config = dict(
    n_layer=12,
    d_model=256,
    n_head=2,
    n_kv_head=1,
    head_dim=128,
    d_mlp=768,
    vocab_size=6588,
    activation='gelu',
    norm='layernorm',
    norm_place='pre',
    norm_eps=1e-05,
    positions='rope',
    rope_base=500000.0,
    rope_fraction=1.0,
    qk_norm=False,
    attn_scale=0.0884,
    bias='none',
    tie_embeddings=True,
    parallel_block=True,
    init='uniform',
    init_std_qkv=0.0312,
    init_std_o=0.0312,
    init_std_up=0.0312,
    init_std_down=0.0,
    optimizer='soap_variant',
    lr=0.00571,
    lr_mult_qkv=0.7,
    beta1=0.95,
    beta2=0.95,
    lr_head=0.0054,
    grad_clip=1.0,
    warmup_steps=200,
    schedule='wsd',
    decay_fraction=0.641,
    decay_shape='pow',
    final_lr_fraction=0.05,
    batch_tokens=131072,
    seq_len=256,
    doc_mask=True,
    train_tokens=673000000,
    steps=5135,
    dataset='wikipedia_en',
)
Each number is 500 + 25 x the weight over its row's rms, rounded and kept within 0 to 999. Layers, rows and columns count from 0. Numbers have three digits each. The size before them is the row's rms in percent of the matrix's.

# o: layer 5 attention output (transposed), 256x256, rms 0.203, rows 58-123,185-251, columns 192-255
# v: layer 5 attention value, 128x256, rms 0.148, rows 58-124, columns 192-255
o185 104:525498504493510537483540532499455563525497492538489492532482472471539514488461535504508496497470490487537479481546503511550510496505512479541523474526523512481502547508474471495477494497510560
v58 096:500518499487535553529473562492480503501483510506501557522505543525493492495554517479519523504465485510447501523499522470467462478537519524516497561566518506517482525512487512506494498497527501
o58 093:509460478466494535548512536468501493525479495511482460512440470513502499489474506509490469544523504498484485493510486490483426474517514492450471508519502469501461451528500525546507477503496506
o186 106:483494499518477517452484457506525498520498513526501499452527529481502490493486486516461464465475483488557530497498506525503495488536477545546540478508499478496532520463533467508502483446532494
v59 100:491483522487480508504506503483519534487495484540495503533546527536513500489520511472520508518486554500485547487477477521497517510489482495502441506509524516511432527521492506529508476476481501
o59 098:487499547477485514512484523488515489466486487502489505549497520457510515455521512493479501460487497506475475498469523548487501475569484535540487505510497528499433486482506515509464481449514479
o187 113:517512448483458515507495506479504494497499510489486509457496474500508521501488501529506521503436530505490502474524505477529518555523507506506518488478555460485503522505458513506527501516526542
v60 108:444513491477552478500491525515481485472503517502469465508504530541540510488533523455528522503493525477494510517445468491524479486544512521470445502543500515467514504515569518496489535479530519
o60 095:476534477547502527530506505563484492473518480515505466519475480507516512525520500529514507507500525478467466488491503472552523533494442504532530522514503545503452488474512521533478546529484494
o188 110:517481512480455495448539513466542478433465480502539545528522520486451522474511483519490512501482482529542515438501491491471472506532500512506492491498541509493522529565518556496496494475520507
v61 100:496523522523503519522492484502497475489480517509494492557490463514534524541502468475518483525468502508560492469555493522493478501496486518444502493518486478474480542543518502546475459520532499
o61 101:489527531528519484531478523497497513506498517470511501530520516529515527525516536512489503469497494517536466511547491506507478479497506504467461476491485530505510527500523499471496483490525484
o189 102:515518482522506531503473518524483523507485480507511461513430433536467502512487466530459501520513497475474552547521477478487485523513532497472544496492495512490503468505499483514530499539510505
v62 103:490488489523487475488530495509480485458541458505481551470504521488512504501511479519545492502504526481496513463469513516548455501503483517521501527489502498484485488498522519508546470492527489
o62 097:509484490488506488507514503482522506505505518470502496520543501495526502478546507523514459496565498487514476564506466524504520512512546473486508501498505475476517519492483459529459456499481513
o190 106:472513529452498473493520516525483462513496483530535503511506538500464513492485519474504514476479480485486499493494470523536503499494501564514543500506502521511513505479519528478500537476481518
v63 096:507539523498475441507485571497525479502540508480505492466497524507503501482515496503462506505436524472478503512506485513459512471494527513481509483481491500507538478477497500459438491485519460
o63 091:502512516456507495511536535536520440498524530469540495459488556478496477536528474518498488513544525455500525534489477503535464498505511445477537520506514481485485500465505484504499524511495480
o191 106:536535476514471482532485522470525480484522445537523530530502467509510505478521509517529524485490502506521469455506506507496531470511494519461468504490502520461485517529498559469501523537509503
v64 105:465553489501525502499509502521478489483512522530510455475479488508533471482470500491482482501491520475469510521444534503481466502500478538510499474479493507484476520502551505513530446529468553
o64 096:495514460505497522509509469496497495556539495521499457527492491485514523515533471483532525425496491522505499492495503518511497490493476490489514477477506487468490522447537479507483472467505506
o192 107:547508533494463527512521517474521524464475481463486512478512484508518550496485474539454478526476517474476507479498506493504571495496528465506477510488541509510450501525473441482446530474479469
v65 110:530480491475508481480559506492507513522463489491458453511557503487541504490462490499476501464512490479480480495509508471510461467494499485483546503466490475533533503510521487541539510518474486
o65 090:528479437543502496564510479541516511524502475516501482495499526475484506501490481550480495507510493502538496503494527499496487507479462478491522487502503482533500522482560492522531539499462523
o193 121:550518539459494501541530475482473514485524518469501542489493525458489477509515463490496513494468501510443498579468463484520525482494502544523493501495501490495516490498473514512514500505532487
v66 097:445452482497503483462543515516537488508506471509466508551449515480463502499504503508533489445543513509561450547479490484488509447486470508461465519472502482509518492508486484467527467523463526
o66 102:476498467526470508462543491533478508530479542523522557529451526492521527488490512498487508490519477517493484495478546498541544500535488447486471506535469504505532508496514500454524512479493523
o194 095:540457499504506488508458492482522512496502500496467522431555471504512501494498496467507498516489556489466487503511479499466461515489537526505528480481518467472483507505482492505455510543502524
v67 104:539508522472520476455491496508507481502504525509492484464512505523446518514450478478542490470483507525477541527510458473536515492511486514500487473495499487523539496495504467488503531510498520
o67 095:525516492518529481505538505487525499531519469478467511507434514510453550475467501466513470484478507471461525488508493506517456509483500498528536496524536502504501455456447476531513485499497493
o195 108:503458463524455528540518491513484489513478536509516500461509494463554468475545500491496539512522512472505474484498515512482497474473502481507516487471525483521489488502520506505464503485481505
v68 105:482528507547499518479489495479509534475500440461514525485555482539518535455477512468496487450517558566506481487503500472526509508515471481523470547503480495525522504525484520479503512515507490
o68 093:488525526500454556507493507526506519468458511509532486510476507526543476480498505508500516490474472489505481512494493505478525530548573471502500537516517468507503500437461505534548550480510525
o196 116:480499495526471512508484494498464518549511496481481484514523466482454476477516539476481472440467494469511514486494506523498469451473509529536481515460512467465515488522458490500437502497523516
v69 093:483460528521520509535535495435505480515525459507446519481480475504547520566498475508512516553546486521540506494508515524490483491523494451482488475492473525496502485500512501494501472482478488
o69 088:470476525503521520513468503476524524507495513507495539510533470531507519557521474518508551538529518499467498502511464491462470507515499494466446479506468480491501496510541462530528496452501556
o197 106:537464479539472475434507510542450495481492495486504505514493530452535458487504533447532484514501488518492493514469517524519523545497508465481542506536514468486506490460455504478522503537498508
v70 097:464515502487507496461508461450505524505513532523486489507516503498492504472495499475480492513487508513514491489528516477493493479528520584483521464489510488439509512492473516547511471512536479
o70 096:459502479497460547511506502509499477493553555466468529541474530550508465526485483538473530503458531508527505510520519505506506512535506528515521512530515499479512547489509501520481431528499525
o198 099:501493531458516487547471487538476476523485474484527431513459512460521526481508531533493511471532479512512481517493516474475566479512474545518471515477519524498468477466510495493446550495467479
v71 099:513520505481513474498562481499500528498512473531499517460517473450505508492532496550498526456499471502517494484527528496464483479494471471475507481521517499499510497508529534516501487505535509
o71 099:526514495493530497537493479492524508513503482505492485550483526469513513521490475446508497484491523478489487551550525526475504491431524499489500464541488506474489499509518517538511492521516487
o199 097:487454492555519450479488533463545533470508542451494501533485490479484502531493490514493506517533496470476487492443433489489478516500478481534472564501514548559464530497504468509522489495515481
v72 099:475472506505509507493518516493494516462466510542567528511531505553510533488560487525483529530544499522522476470527549479512507523455523518490477477509512516548535476505498501501526536500503536
o72 090:484468500484535464530473515533478519498480472474523526501511509498519532491519544492517516528550502512533475508541470484462485517479478530444474497516522486509509507480511496508518490488485506
o200 106:538484462458492496469476489472542524516502508449472536477489519491481518444496484475500507478487548501434519502515502491493517521536508473513521501482498483505520505514501504510488480529505492
v73 105:452490483529492470508489470504522478508526494504516463538537525460493503519482501499479536500479470511469479480484497455486537436458479488557463514508507547539532475512525503479484511470486513
o73 100:509509524481477476425507520524533458518508484481501520539523498534507495483534510498501544526511477502506449548504523449489498495541462543500522493534515483526532513494465511436479504483517519
o201 104:504497515490480511526543513520462507495487527486512517479511537498506492500486499483480482522580452494530547516526488550503487530542535466475484484481543528523461525507481530530535553464501528
v74 095:514515530473519516495491491479512493482528487497531473500463529497544469502456522494539511553532547488475510515454498551480501538511472455528498511536534473467495507533504491520495485492488501
o74 099:515479505517508523494510528455505494455505523537473494473529480504523488497518505503514484545508537503528498515488460507480545515489507463559530493472556483525470537493561466542482509479487470
o202 094:531511483471492525486485507486527534502489497450493529514440524513493479541462505494486483521495458510511531520500518479482501523465509496500509465499462501479489521490430503492508498528510487
v75 094:488486493479508518461536507538513487513535503480541478477506539544490522487504480463552485502493536478484519502505495511507526514540429452481475530507481563539487509537516507512491563495540516
o75 091:511486546483487495505509488481507491490512475526513484507463493419511507493525486511495494503508533514505492539484507494527504479500502485502571526494537513507531521501495425492499464498515487
o203 100:538442528500553495504491510515474500473494523487484528500539496549506496474525509494517518491508471473566502522501512554475500533533491532461485491473495516536521477505535594537500518498560518
v76 108:472514488459511512545509470483487503535490478503478483517529481504519465522466488509483494456498467511523495482493474515511508522510487487498541497509501494500461523473497492492520519495533507
o76 104:513511482506501474484481503476475505495544529499498528509480514474473475520531495499478502518503495512492475522533466505517471498504509535527462517464530495491487577492475498455523494517535484
o204 099:494489488525530525502575478496517503465488567507500521519541467453504479477449482522490519521427495510492494519441511480525526524516512535486514522539483483496526510542502501510480526483490503
v77 103:509527501518491531473507493477563499472549523515507427489501491527509501489531523501485575468534513478502472541469518480515490510482529484519500503517528488522519503473514481501493519533480502
o77 097:507517480514475517496506465473551501464457530493459492452489495499488532501484502487491501495502513496518503491494525534505469505478537513477538503485475475492473519482476489498495474500489546
o205 106:498493507512449475528479532491541518460482484479512500552523488472483487485497499505506515524496487491475500521510498516468583464497453462447499466544507503511550525524515502437482488517481506
v78 104:471501498489469489473476538531507526519491490515491501497534458504514519510492481519549465577492492470488543541510502526479507517477553503447458500548514505499468488459498519498496517499520515
o78 096:496451538496524495525475515485485503497506493503487546486487447477523511557515485483519495469476493460478469485541539474520506516437523528502536506539509511518490492494511482516532498505539553
o206 099:518532475510526468511534501494464502427528493497487441510532512482521476475486474496474534539516492529512496478484464495521476506511496472553505485505541511431477480513475484515460484468499516
v79 103:466522529522514523495477463534530500486508508497535487428496513496480490520522481490522485523484494499530525469515495523509474489517480495484445473523481485476493509511476530527457492532470499
o79 084:488492485515484488517457492523517496488496523537526530520509511531498511544499495492517490471505506454537489535523508522532450471494493516530506483463510515514501459520488496520509494493491464
o207 112:502491549481543453530507539481508509484489474484450520510490456509504483503472502526517507512510460530500485493466505471453526454496517456459535478501462486490464443459527482501482525514495526
v80 090:487534551533494501495519511491507485543508481486516463521513510538468477531486456523500416522454493485499501525514489482513509513484489455530521516506489472540485497476500520547517483533497510
o80 096:530502533540488534498550534501513528554522517510511440474486449508481490530500472485538471458454500491485489513464448500550526501479491531504508496478522484443512503519501527518471455530502471
o208 092:492471446482494481474498523479468438480483500520476539494446526510510512449506516506489511474521513531496477503530499479545489505481488486461465496448496469530488465469496463498501545502510517
v81 099:507471487507529498477473496481500469512508489557542490492536504508522473503538489517528465443539499478554494496479468492481508479516488470485520506487510482514493489483473460526509530479494479
o81 095:475461519493548528481494478489529500531491512522488495522484491482524499510507487517508479463499502513535510512504536518431458511503506512509500517476505445494487537491484498517504449474470533
o209 110:491501474478496523506457522508451470442476505459481465469549483501486495510529473503499493508481474522514513456511482527522512471523476522501454492520516564530481476545499526500519528521470482
v82 094:522501544474474472499524494469503495478499473501459470520486472511539507528521466525494468440435521534500522456539483487516495467479516540522508528495470532475470498487522523485563504490524517
o82 092:518517473511486528506519477479541541461496460499491494510509472529499497469541497537524522432508523521504478514514475500490534538507510478500464507476495511473512466492494548546517508474543542
o210 096:505540554498509476491508458539509465543461507536476531480505513441524517513520517501532492530513456522463531544491505490541505491459465503502475431488505491482488486536522476472533452522514478
v83 100:478468463481483541502480536497481508507504496494472469474454516518516537506507511526484501548524523551455554486534555510482497523515546563465504500485514494518498516517489466495491498493506509
o83 087:481480483503482493461458476472480506499523451535521482523471484539502491514530496500529507534474533486491498464503503521492472527504521459458532529448496503510474432548473468499546519545482477
o211 111:470523519514507502479526471470487467547492503487498453494516515547497482510487485515480511489483510465500510509499491492521508432478471481512504478511499485455501474481514514494494516489503483
v84 098:501498474528497520495542546438484470519470489489492563495460459463515521510498460501496515533475492465493525505465511477481485532497473473537473530520479498531472493431470479503491472466499521
o84 089:506496483494510493467516482464495493482509489488473450468456512486485517485497483441467447521560467529487529481518532469470483548494472489506479537479505466463501518477544502514537471532460556
o212 107:494492528508485449495448514544506501516522506539488569515481551506523456514496517499527502496460474474505478508461469522503490474546471533519473491509487490527535503462470499489450517493533469
v85 101:493485459527484513531521478543458463513523480514521476500495468485498448521466524490498511457468564461492526479526496516474505504465524488491478525481505500459483514544488505503510544468504521
o85 100:507505514482517495476525486533513502462538466501509510495509455457486464480507503509510499442497544515479520544473502506500521515481507541491469507460534482561480535467476493470454521506520513
o213 107:522488474504516507511500491508524466528509495494498507503516519518528531505486505515457502534510432492514488468525484503511475477542444520530572487524508525507511511473485518506495467501500523
v86 093:529504490497501503499508476517513516487491468477475501484477491505468511524458475491485538528491510481491449532478482513470464481510539489515491490540512492542474475499520508508527506521482491
o86 093:465508496506521506483542522459451485496508484490487494502521524497462484511475495518505540483498513483509508572452490483556488510502509468540490468497484487505468529532539497579515456524465482
o214 102:521464474513457464532485504508495523508482501504506541514501486499498533509514577487511479510524500514490508435508522510503524466502548484486497488534518518530539475467491516498501477480483475
v87 098:490509521468462495569499469509484502487537503525495492541431543436472512459515494440526504534480461502530525498498485517549517496544537499513469488523522483522470524510525513527497530513506481
o87 092:472492501496490491479505483543453502501457518470503466491480487548493478468488503511481507555539475505526519488517510438495529482542472521490517522531516455482507474529479549505497521456517470
o215 106:530505513498487546503509505498518542418536504476504465520500482481522489495482477522466499495484536503487511478496495515486537512500497522514496497504510534494524519478473480483467515517528527
v88 098:545513534503527525481510552486473471501498543466455496543476534535491524493531505468516478505491465572524484498495466512505511542491497466517524484517489451514500498528451450486501503523515510
o88 099:540524516508516501526524497486484552512501490520463508569501578547498512479475549509493490490509483546530531504492483555481514529512506467507491526529486538519525463470503451489499491542511518
o216 101:491502501478475451476514512485484496455537490490467550460496489507490491477497489501485514532472496474496497529489515472578496499479467477520512454517506491497524517558470500527490489518502531
v89 100:484474557495536504517511467489527548527511478494455518508502501519490511483490466536500505512513481459523495495482503504473492516524496532515498518538507532543490454471521458559472492495472473
o89 108:487516490527562478493477485523524519508489471506484503463507500538474519485433536485554495522474510478492493483538510533490482486556501511492507524486512481521500510541483502494447473503485502
o217 104:474403491520489523497534540471498452472507440486497500527465494500519491501486541518469482504533486538538489434481517463481508550440520509534475520528479506451521490484476446489509482496495538
v90 097:515463512510505516489513492464503511498520474439539493514494514500498501519500504517527519513524467506532507508473554534501451472501457510512489506481498547487560495534498475534529530499559513
o90 098:454522498506520540472517515502508505511470488502515511541522561491480463508481509482523436470497521450482480521513526479477475476504479448509484470477482478489551523533512501517517510486481515
o218 098:541489527447503515480543472524493488503514480492468497493480498467500531457515486521411547543510498473552503476491529473506495500471480514472507530548520478537498481493494503500527509489534504
v91 101:457481498493455522422523525493536481464530504506511513560499499513498488497529504520490506516496511477484505499510480471530458519513526476518484532483473495473503515491498466536492511493487507
o91 104:510495481490493499518504496490514447483485497483500469486480473507463507433511550498477489496483516492494469496505535539478483506522488504510555479464472470521488460463497463500531497458507503
o219 097:453489499470512518485498539495510475550498533531491510509445514477483459490477457496487523530517464537526527504491490515502497532454490515471496503508513518478476496516469506503517474485479511
v92 102:520491500527505503505504517557502508451558502492489517470525520508505531447486512485484491462463486514506521479524562524526521522525541527486494503534553487530503456490466510541501494500498487
o92 100:476487515505494485515498493497464555527451534509548507462505481493472467540485515455487507563509502514502491449476452483505494564473500510504533509490526507511496470515499496542514526527500506
o220 100:510495469509481488444501496471487485514534450499530460526486506501464498487506484479526508497493497469499493519493516494492495540533469516478465487502498490517504541527500475499488513493452523
v93 094:512532471544521535487492481497468527462510536504483495513492467510511501482458526532451500476524477488493533512457516502486492506523498563491466489488469481521504526514508480477464509513463493
o93 100:520504516482513552536521505498498491459471517461497506459462446525512450485540513520463535478526492509515546500483466490475501496549507530465482469483505515444454507486527545514498559501464547
o221 103:506465505516506452510511519518534499477505477461452500557513556503487505519464482487519517508489529523510474501528523493487449476475503518528489538502482449463515500477477493529500477517526529
v94 099:474502488496522473493529460486484506486525504515515508535515526509534528510540504482503503496516475497514526515496517498481487507528516529455493502500536533532472483493483509533495524487483510
o94 089:485513515493497511499560441527465493477506513480502552468516530505489464499491493488538540545491466502463470491462486488462493529499491492531443509515444509523504488531480506521487478515468503
o222 114:500456486472530509488522545496548515507549468493490498531480469413483492494520512459492507528532498490513481506552542471480517504496504507488552466527466504504503513537544515492475520492530531
v95 109:491497543478512463512535517487479515479489510498476498497562497485502519487498497516507483489509495496470511523466532485556480491532512498524552494482485464438496469476481481500518523521487491
o95 096:517470504514497515535456520527532447533515482521494477518510489493522542462536467534495490491519548501473517487508518469486537507502498532540539507509521472455480505457509477519503477491491482
o223 114:504510499478518489445474489487533559473520520509482518484509513477497531530472515481463503454521502555509490481496485533505511548500520517485473546521505467498476553502516487505483488534516485
v96 094:510536460498503521494497468545485461506505522527458508493425471517503496504487477535480516520499506501514473550511487475492475543470468471535537482500516523502531498486508519491519519494498512
o96 087:492502437498509492510480517507465486496509530497499478480466488519533466501510488482485478494523518502484490516500507490472524516503445480524507512532511548523465483461453476472543518430501499
o224 105:508485524543525549459520527524505476535508495491489510544544528506498514512528516529526492479497511486503483511479549538549499468487537542506477493505460513501556527514500496506550478568515498
v97 093:491516477499546487516483472493494533516527493508489510549505520466494569494493508536466514466530535537480508495468573483507554514470529464471487445513443493473486492478518485484470522483531541
o97 093:505497442518548496506459513496521497491546523484489507522554492473457518509507512485465520479483484507512535482489453493485511483487503476544493490434466484487502507524488541471481500510526521
o225 101:489509486506524548520520471506505484515429453517524564504509518530515440507487484532511506488470507514502470543529530508474473513484443487445510535477481504494506534522496506535490503489492511
v98 097:538499463520510542532469466499518493493482525503502503505485508477507536491493510469513493513483536508523525493482500509481564520488471459494502491502506580494487499520523533505519483532465514
o98 092:478502509485539512514485499468497509481472514501480520490509465476491467495500480496515516494460528456488510544480458477483493521518495505463504490464471515495510561491528499456509492508468438
o226 107:521501542517469492484476447484497534470541484462498527437527491492486511500523473508496493488509446478482427487488498507558501497472510511523486488486505556506480451492464536531424489489491487
v99 098:484547545467524509497508537455490522476508468490504504480531507511477514476518515555456485524468481496500514503492499464429484503454493475495475494510513478471492483493475468487510492513503479
o99 091:487476507505530506469496514489480490475504537531529510496508466501517507543496516529506474486569525517523494496477479534520469488538500545479490477503511436496445523491513499475450472521468466
o227 104:457471535517467498491488491516549526466487457513474531567478519455488540447504508482509510491501499507497494435530521500467493495457462483525507540535481529496482463563525535487500499523541478
v100 099:502522475498501503512472512452503507502488522510502528467513468515532469492515502514549492493532483501513507461523486502491540468485521462517496441506514527523501513518465496569512499517515512
o100 095:460491539485510512480493525472516492465494431481470499474484521536509471485507518517517499562489493510500525491481490522498477471479529537481518500493503486506451481497490475492528486477520457
o228 101:490447477473521509499494477541487473530509518485488501528537472492476487496485469477475468501503480495501493488499495479498475522506466514493469513509463537529501503512519477497479516506470477
v101 097:521509488512499493492465500513494479529501446527469522487518525517480518527497478458488433468513536479510488455501519494458460468488477537546515505510504520551521503510491451474466481507484508
o101 101:457496515509498495554506521526512502486536511485466530507520492525479483474510514476463489487493503520510473493438520504444464486523488495511489503510530506516481493505509461503512488498540505
o229 105:520494505508516494469491457484529485511480477544539518470446477490538494535498529506527549483521493509446507517526475497499521524487545462477484450467473436483490496525526476522518502444472518
v102 099:525488454510481554536514466500497493495517453503485459487529519493490519484533477481510526491486477526488519462502457499487487499492495505465498536539548495499491511499486447492545538467532493
o102 087:481517534503477557473542498498479493499516503530466486513458528474524482526516488467523495460438498493480494522528517479530456534482509500511482497517475572505498486455504475531467509483519476
o230 111:499474503516465466486485471483489475534458504479538477512495518497484517515460509467501475474546543489474502530476503537451508521521505493461460480513524454457501490516550486481512532510518537
v103 103:486496556499478499497521474496509502459486494460534470482500527525494483531506492514498456506501504544496550510531509497509514553497506522444435500453468515474471485516510447460520476498513495
o103 103:496493511476490487465483469471495477555510469498501498537456495524526541504496507483503504438495484466483497535478457476517449525480470537486558508489508544458532454471497451504516464505498519
o231 098:487540492497498510519492495500532508495507475497490543452522494462444469448519514520491519510523502524512478446528518471451497425509499525494477530514512472555495492509520502526514559527523509
v104 094:500517467485508535481488476527483508485482541518513504458509530489519500483489517514498469494507484463492538534562524493470494454506528471505540495520531521505491497505540534487480491457499493
o104 097:529468497527510537460516520506507537518464487462499471512492469467471506488491494503457517512523533517537447514513506517522468531460501490466537483521514457532496515519481473505545520523485513
o232 097:468496464480510486528536505516483518527473510506474523483521485488561501526471518510491476484450518525500505478465538474517484468575518536538513533460517519489455474486488541547491532500499487
v105 102:466480477562532508519514491494491519520524529529507543496534493477527530454510504506506499490473510477504485489511507465494475442479516506479495503496459482519450493471535512523509501536492547
o105 093:494546531499481518496497554511528521449507496473493575490503474474513449491522498492464490501521455495502508530478513515477471484477512497533467498471511491505471462491448536450530487506496499
o233 113:482496499505460448524513478504493481474535497526544456492492503454461494505483464482496483503488522530480503472517505509521528511496520515479501521499520513503522494486478457510513491538510512
v106 101:466490514469519468483517511489521531524512488519451516491520515464561544543503518510517493512503491468506478445541505504475483558481487469525533496508499507542499459487485501508530519508506500
o106 094:471478526477511458462473555498482496484462502517509572565498523497466461511556519482538519532485500457503484464516493528498498521457501462530465473471490502539507506472474509530538512518463519
o234 108:578493464532513490513485492496486493481536539488521519459524537510494481490481507492497484465528443517477551557508528540521524493494487509472493497547513532500546516485524506485495493540517465
v107 110:519458513522525490494492490495499492557502506477504492502470530491498498507443511490543457515503534532511504500512506503497505489516520500495514486493519414507511519501508504441488511574538518
o107 111:494527526517480545470534513458506468519559530478494470542498523469484508477527474490473453416469532502508509519519498510498481514530517508527497483508508504481488445486487538475496520513523509
o235 099:517511516470495470493514471498473516494482513478469515493534493494549503497470495475529547541511441499489511467503511503520530497528491500438527513514493482498512472509516491499496492491495501
v108 108:470503473515548510485492501482508479502486465496534534484519520529491549456479498486461478473470495502510540513536505498554483485511515490483484481532494465493496442553482529524516464525476543
o108 094:477491470500509515469499531491520497461460528514489553490492477485494519464486490504516512463473504472474501542493521523541488506504469536480501522443533569525503499447510470489490497503523497
o236 106:546517465485497499515501464509487499516513527439472481481481506513510498511481502506505514514528477517512467528529523518510486501503480455498496545453507495537518509469458508491538516498485443
v109 099:519522511528539540517503533490435477493539502486513525500496509504502510496465547524555530509460491514462488497492530486512535478545494485500499474491529466535525527514513509525515519511498516
o109 092:487512473505530533501500467496450467455484495448473532542473508478503475495494505500498520452469530482514492556505494548508516499474509490499486465508507511481521513497523558510470495488483487
o237 105:505481514498535513508507524489503505520524506505486444495512516500466493510522517498498491548500496502516502514456509558437502465536468468522501487498468481479500540498459450500555505514457528
v110 100:497496467505523490489522487526515463513484499525509505509524525533473514517467509509510496522547552487534523494532481503482518493532514481484470488525457510509490500498481509513497493492507504
o110 105:501533474518486493522514478511510460503461472522515454470532455513558496534539476533540529483536502496498487484497506524496496497511499475534458495492489542495524508490501496466479486526510488
o238 100:510447530495529484519500540505475506511526532489526526479487491482497434471446479484476460495481472502496527533533501508501519469529466518481513530495524507544501541491500492572528538454508532
v111 092:502470491519471513456518477462511508514465520487528509508458490485546483546486497519467509430477517522469493506513476492512505506471521485517529552521473558507479477536520507514488504506530549
o111 098:454494464464499464502559494532560502500461521498509524456504432491517541494500538509532479472516481512451517472479486524483511506489531455509515510506457518528563496554510480507523517521477537
o239 096:512509521548515531511496514525446523500466496490519497556522533496466509493484503513497490483517513549530474520518498513528481489561445523464452492466500482481508492489518527550502490470520469
v112 100:527484469524565507472505527472556502558483495507483523506492499463553464493487504530495522484524514514505505504509539501465498520510498530495495499520518479481527499464494475477512524503474504
o112 097:470503526514508482505506526452512495556502508527482495477528490540494488473468514484539527498506459497558523547522528544500448546505477471493481475509497454528491504480478496494560522495472507
o240 107:516477487573476485528486535516500492500503497516516514458516511505514527508483573496452520531508557509505446503489513526486521517539471521550521484465544518440470480505506520498485467478509528
v113 096:488447501516501501498494508523514493468491514477494475507496524475539524478513536492489462480443475463499508545539487525479495500496474542481516553510506546507476497526496532463449484514487494
o113 093:498513446454507496485519520523532523507487501480500499501477490471552490530492519548506526473517498461502542505518478462508453477475501494521537536466489513507508515486497561492468501509475535
o241 104:471495544551503506500501499464467482528535463495489505525484526523508460491480499485487503523516512539497458495472560517515502560501505489503522488495512492534497463494513503530514505469509503
v114 107:519514475491483486518511531470455485451491519497476490507485507541531504505509503516492510476492541521496463490486522536480471492485481504517455537507475471530482523465489502529481486508504537
o114 109:536483499479528497494556516513481527508443501468510520516505472521507550486491477507482514504462471509438457495515508483496498513536501503473480509510462523506537475468473510485495507541536478
o242 096:500534496444548523479481490534491503465564509471490474478470522497463473507513449519525467486531509512497505517494477506528502506491488506507507494536512498495518530479502502514500465487518477
v115 099:494475489563496544461524513529471534456522495500484470564486553546528506452458454485488498526512544469518524531537500479519510501494582505526506498461491507526532506499489503506488472501504512
o115 086:496498458521500474469509476478511524476442554481516427492517527520505514501495488518422509502470531482553486518487479491486501516521547542518470515511525525517471561491538492508516512501457527
o243 109:522563505499516503523506499517465476520504460517531523486501473465504445495496521497548515457472482530494487507500488509535429487465484507465509484510536474472477478484532501483464476480550497
v116 102:488539512495566491482465482427491496474503500467523507521500501528480457514516464474491522491473480523534479490488478518479502485534496531507485482464498486490470502495533513498474527475502472
o116 098:556466542514509489550469456492537518499499488470505520492531507504525499503504542487433484482501508488506475514492533535512504557489510499462481524517466531482468466448499475480464496472506475
o244 104:486475547499462540464540486521491457472499527551503520515502527515469503468457512512471523482540479494534525506486536481473524492517513507512501493510536491499468471512504541531485522517487505
v117 099:502495474468562505506485497504494543467518484493489494520507515494444467535469506501559495530506496453477492457497460485549489502460468522487511521503483507483522519463510485515503501528477505
o117 095:519487502476528491504452444521520506468531487501513528510515487547497444544476538534512519539449514469500529532501468513514480460489507514525477526492535474470485531538479481485504512482474504
o245 103:511549495515474497445524512474460552472449488501465473422500493431507530485521493474458470463526509528476499459481528496534509548504472490484500518502505463500492477444513476507512491514528531
v118 101:488472463518517550492496472505487456526501493511457517500520510529427472529463499507515489483516507446502461529491518513527516485526494509488467517562546514464492459478506546451481471480518469
o118 087:486469490531404487511470514467482499523508549489485520489509505508507509522465522475455457511502527489490478481478481463507528479516512495459496504558511513519567510482444556465507491497486518
o246 111:515507508494532485452461508493556468483485510482527506498479477495527478529492489496538557485474454527498521466558509510440478517488537481532478498481489496527532499499501535550516530510524487
v119 103:526529472466492510513551505522456475483536502536501460456496486500523518490490499502506516490485547527495490489460505474504485526501524491523461517475511500497505481512509521537481502492492459
o119 089:490518471476512514510502538514500511529538528504510511519481514505527517516487461535465506496521545474521485532498522481494523558538531481492489528485516518541509548498504524500516542468491488
o247 110:515470529526474503489496523474521470483480554463469514492495461496457504453532534449518502457458460510508514470490450496507473489477504463490473466502460492493517536524524483481457471484487577
v120 106:521533500494480524495505472530522519473505527528517441525528531481507513491520502488523492498462473479482497541514553487487501481493484497473514501508465492505473555475474506512550471521512504
o120 101:514510480491496503489505490510489543502540488456463499529516529460473492493464524491517473490455539446494499494498507481600550510498513515548537485503480477536492496500499505483498520546496471
o248 108:529496489492477494515478524480549502525525501538528517434521446500495470484530507517540484504577494523498491573485505527512513549499511509456492521482493484481544514506488467511540497459522516
v121 097:498443508439488589480511518498573492443490481502520480554502488525528499485471491509478498546519501526548512518489511475523507503515510496494496500484499495533507474481468504495502477532498486
o121 095:483493522487531511492488475477508476468510471527548508487505512475527509515522532487472547534507441499543502446502444449512484531484508450526479460516530423502541502522502499487478495452485463
o249 098:506529469485502500521535476515477530523479538494445478490545501533473503487536482482528474509507514465481468530524532512521460493505446577495504506497515524470520519480538522513524493524507471
v122 097:501541508468545516454568492448496516459483547498532455517490534486530501526466494479483502513538491500530498491487511507484549496490486502511494524460467493496494499439510484490529496521537489
o122 093:532509495478485471516451484462511517490479548499486447522507503473492494515448466490508495515457484490503499464491526478469503487526494550488524438495488483492494515462553507495466499513532485
o250 101:520467508489481535519511498528511520496515482497524533502503538467511503496483524546484488487538538518481548487506541513504528532503457493495491502487523436524512503485484521471507481477491520
v123 102:476473486499485483501485450478440564523501536484497538531547542480456458517480506496498439506508469487508481559520492522523533499514497520546494500495468493479473514563527516491506495463506532
o123 095:486517481481479531483526479499481528481505473515477476474499527527527505551485473497539471514457459495481492529527446477532476534478491516496557523524441513495499488496535486561472470510496510
o251 098:480550522529506505489492470503511498471475495490520502462521488449526464514478493496455488501465504493497517492509527496537503510497512434483493512499517502509518509504515492490509483491480519
v124 105:499500484444550456469478516531513577456483477464493492463488485495478501555464449494461493521493494522515544490515526505455482531480534514484515504498516512531485556486475456496508513488507486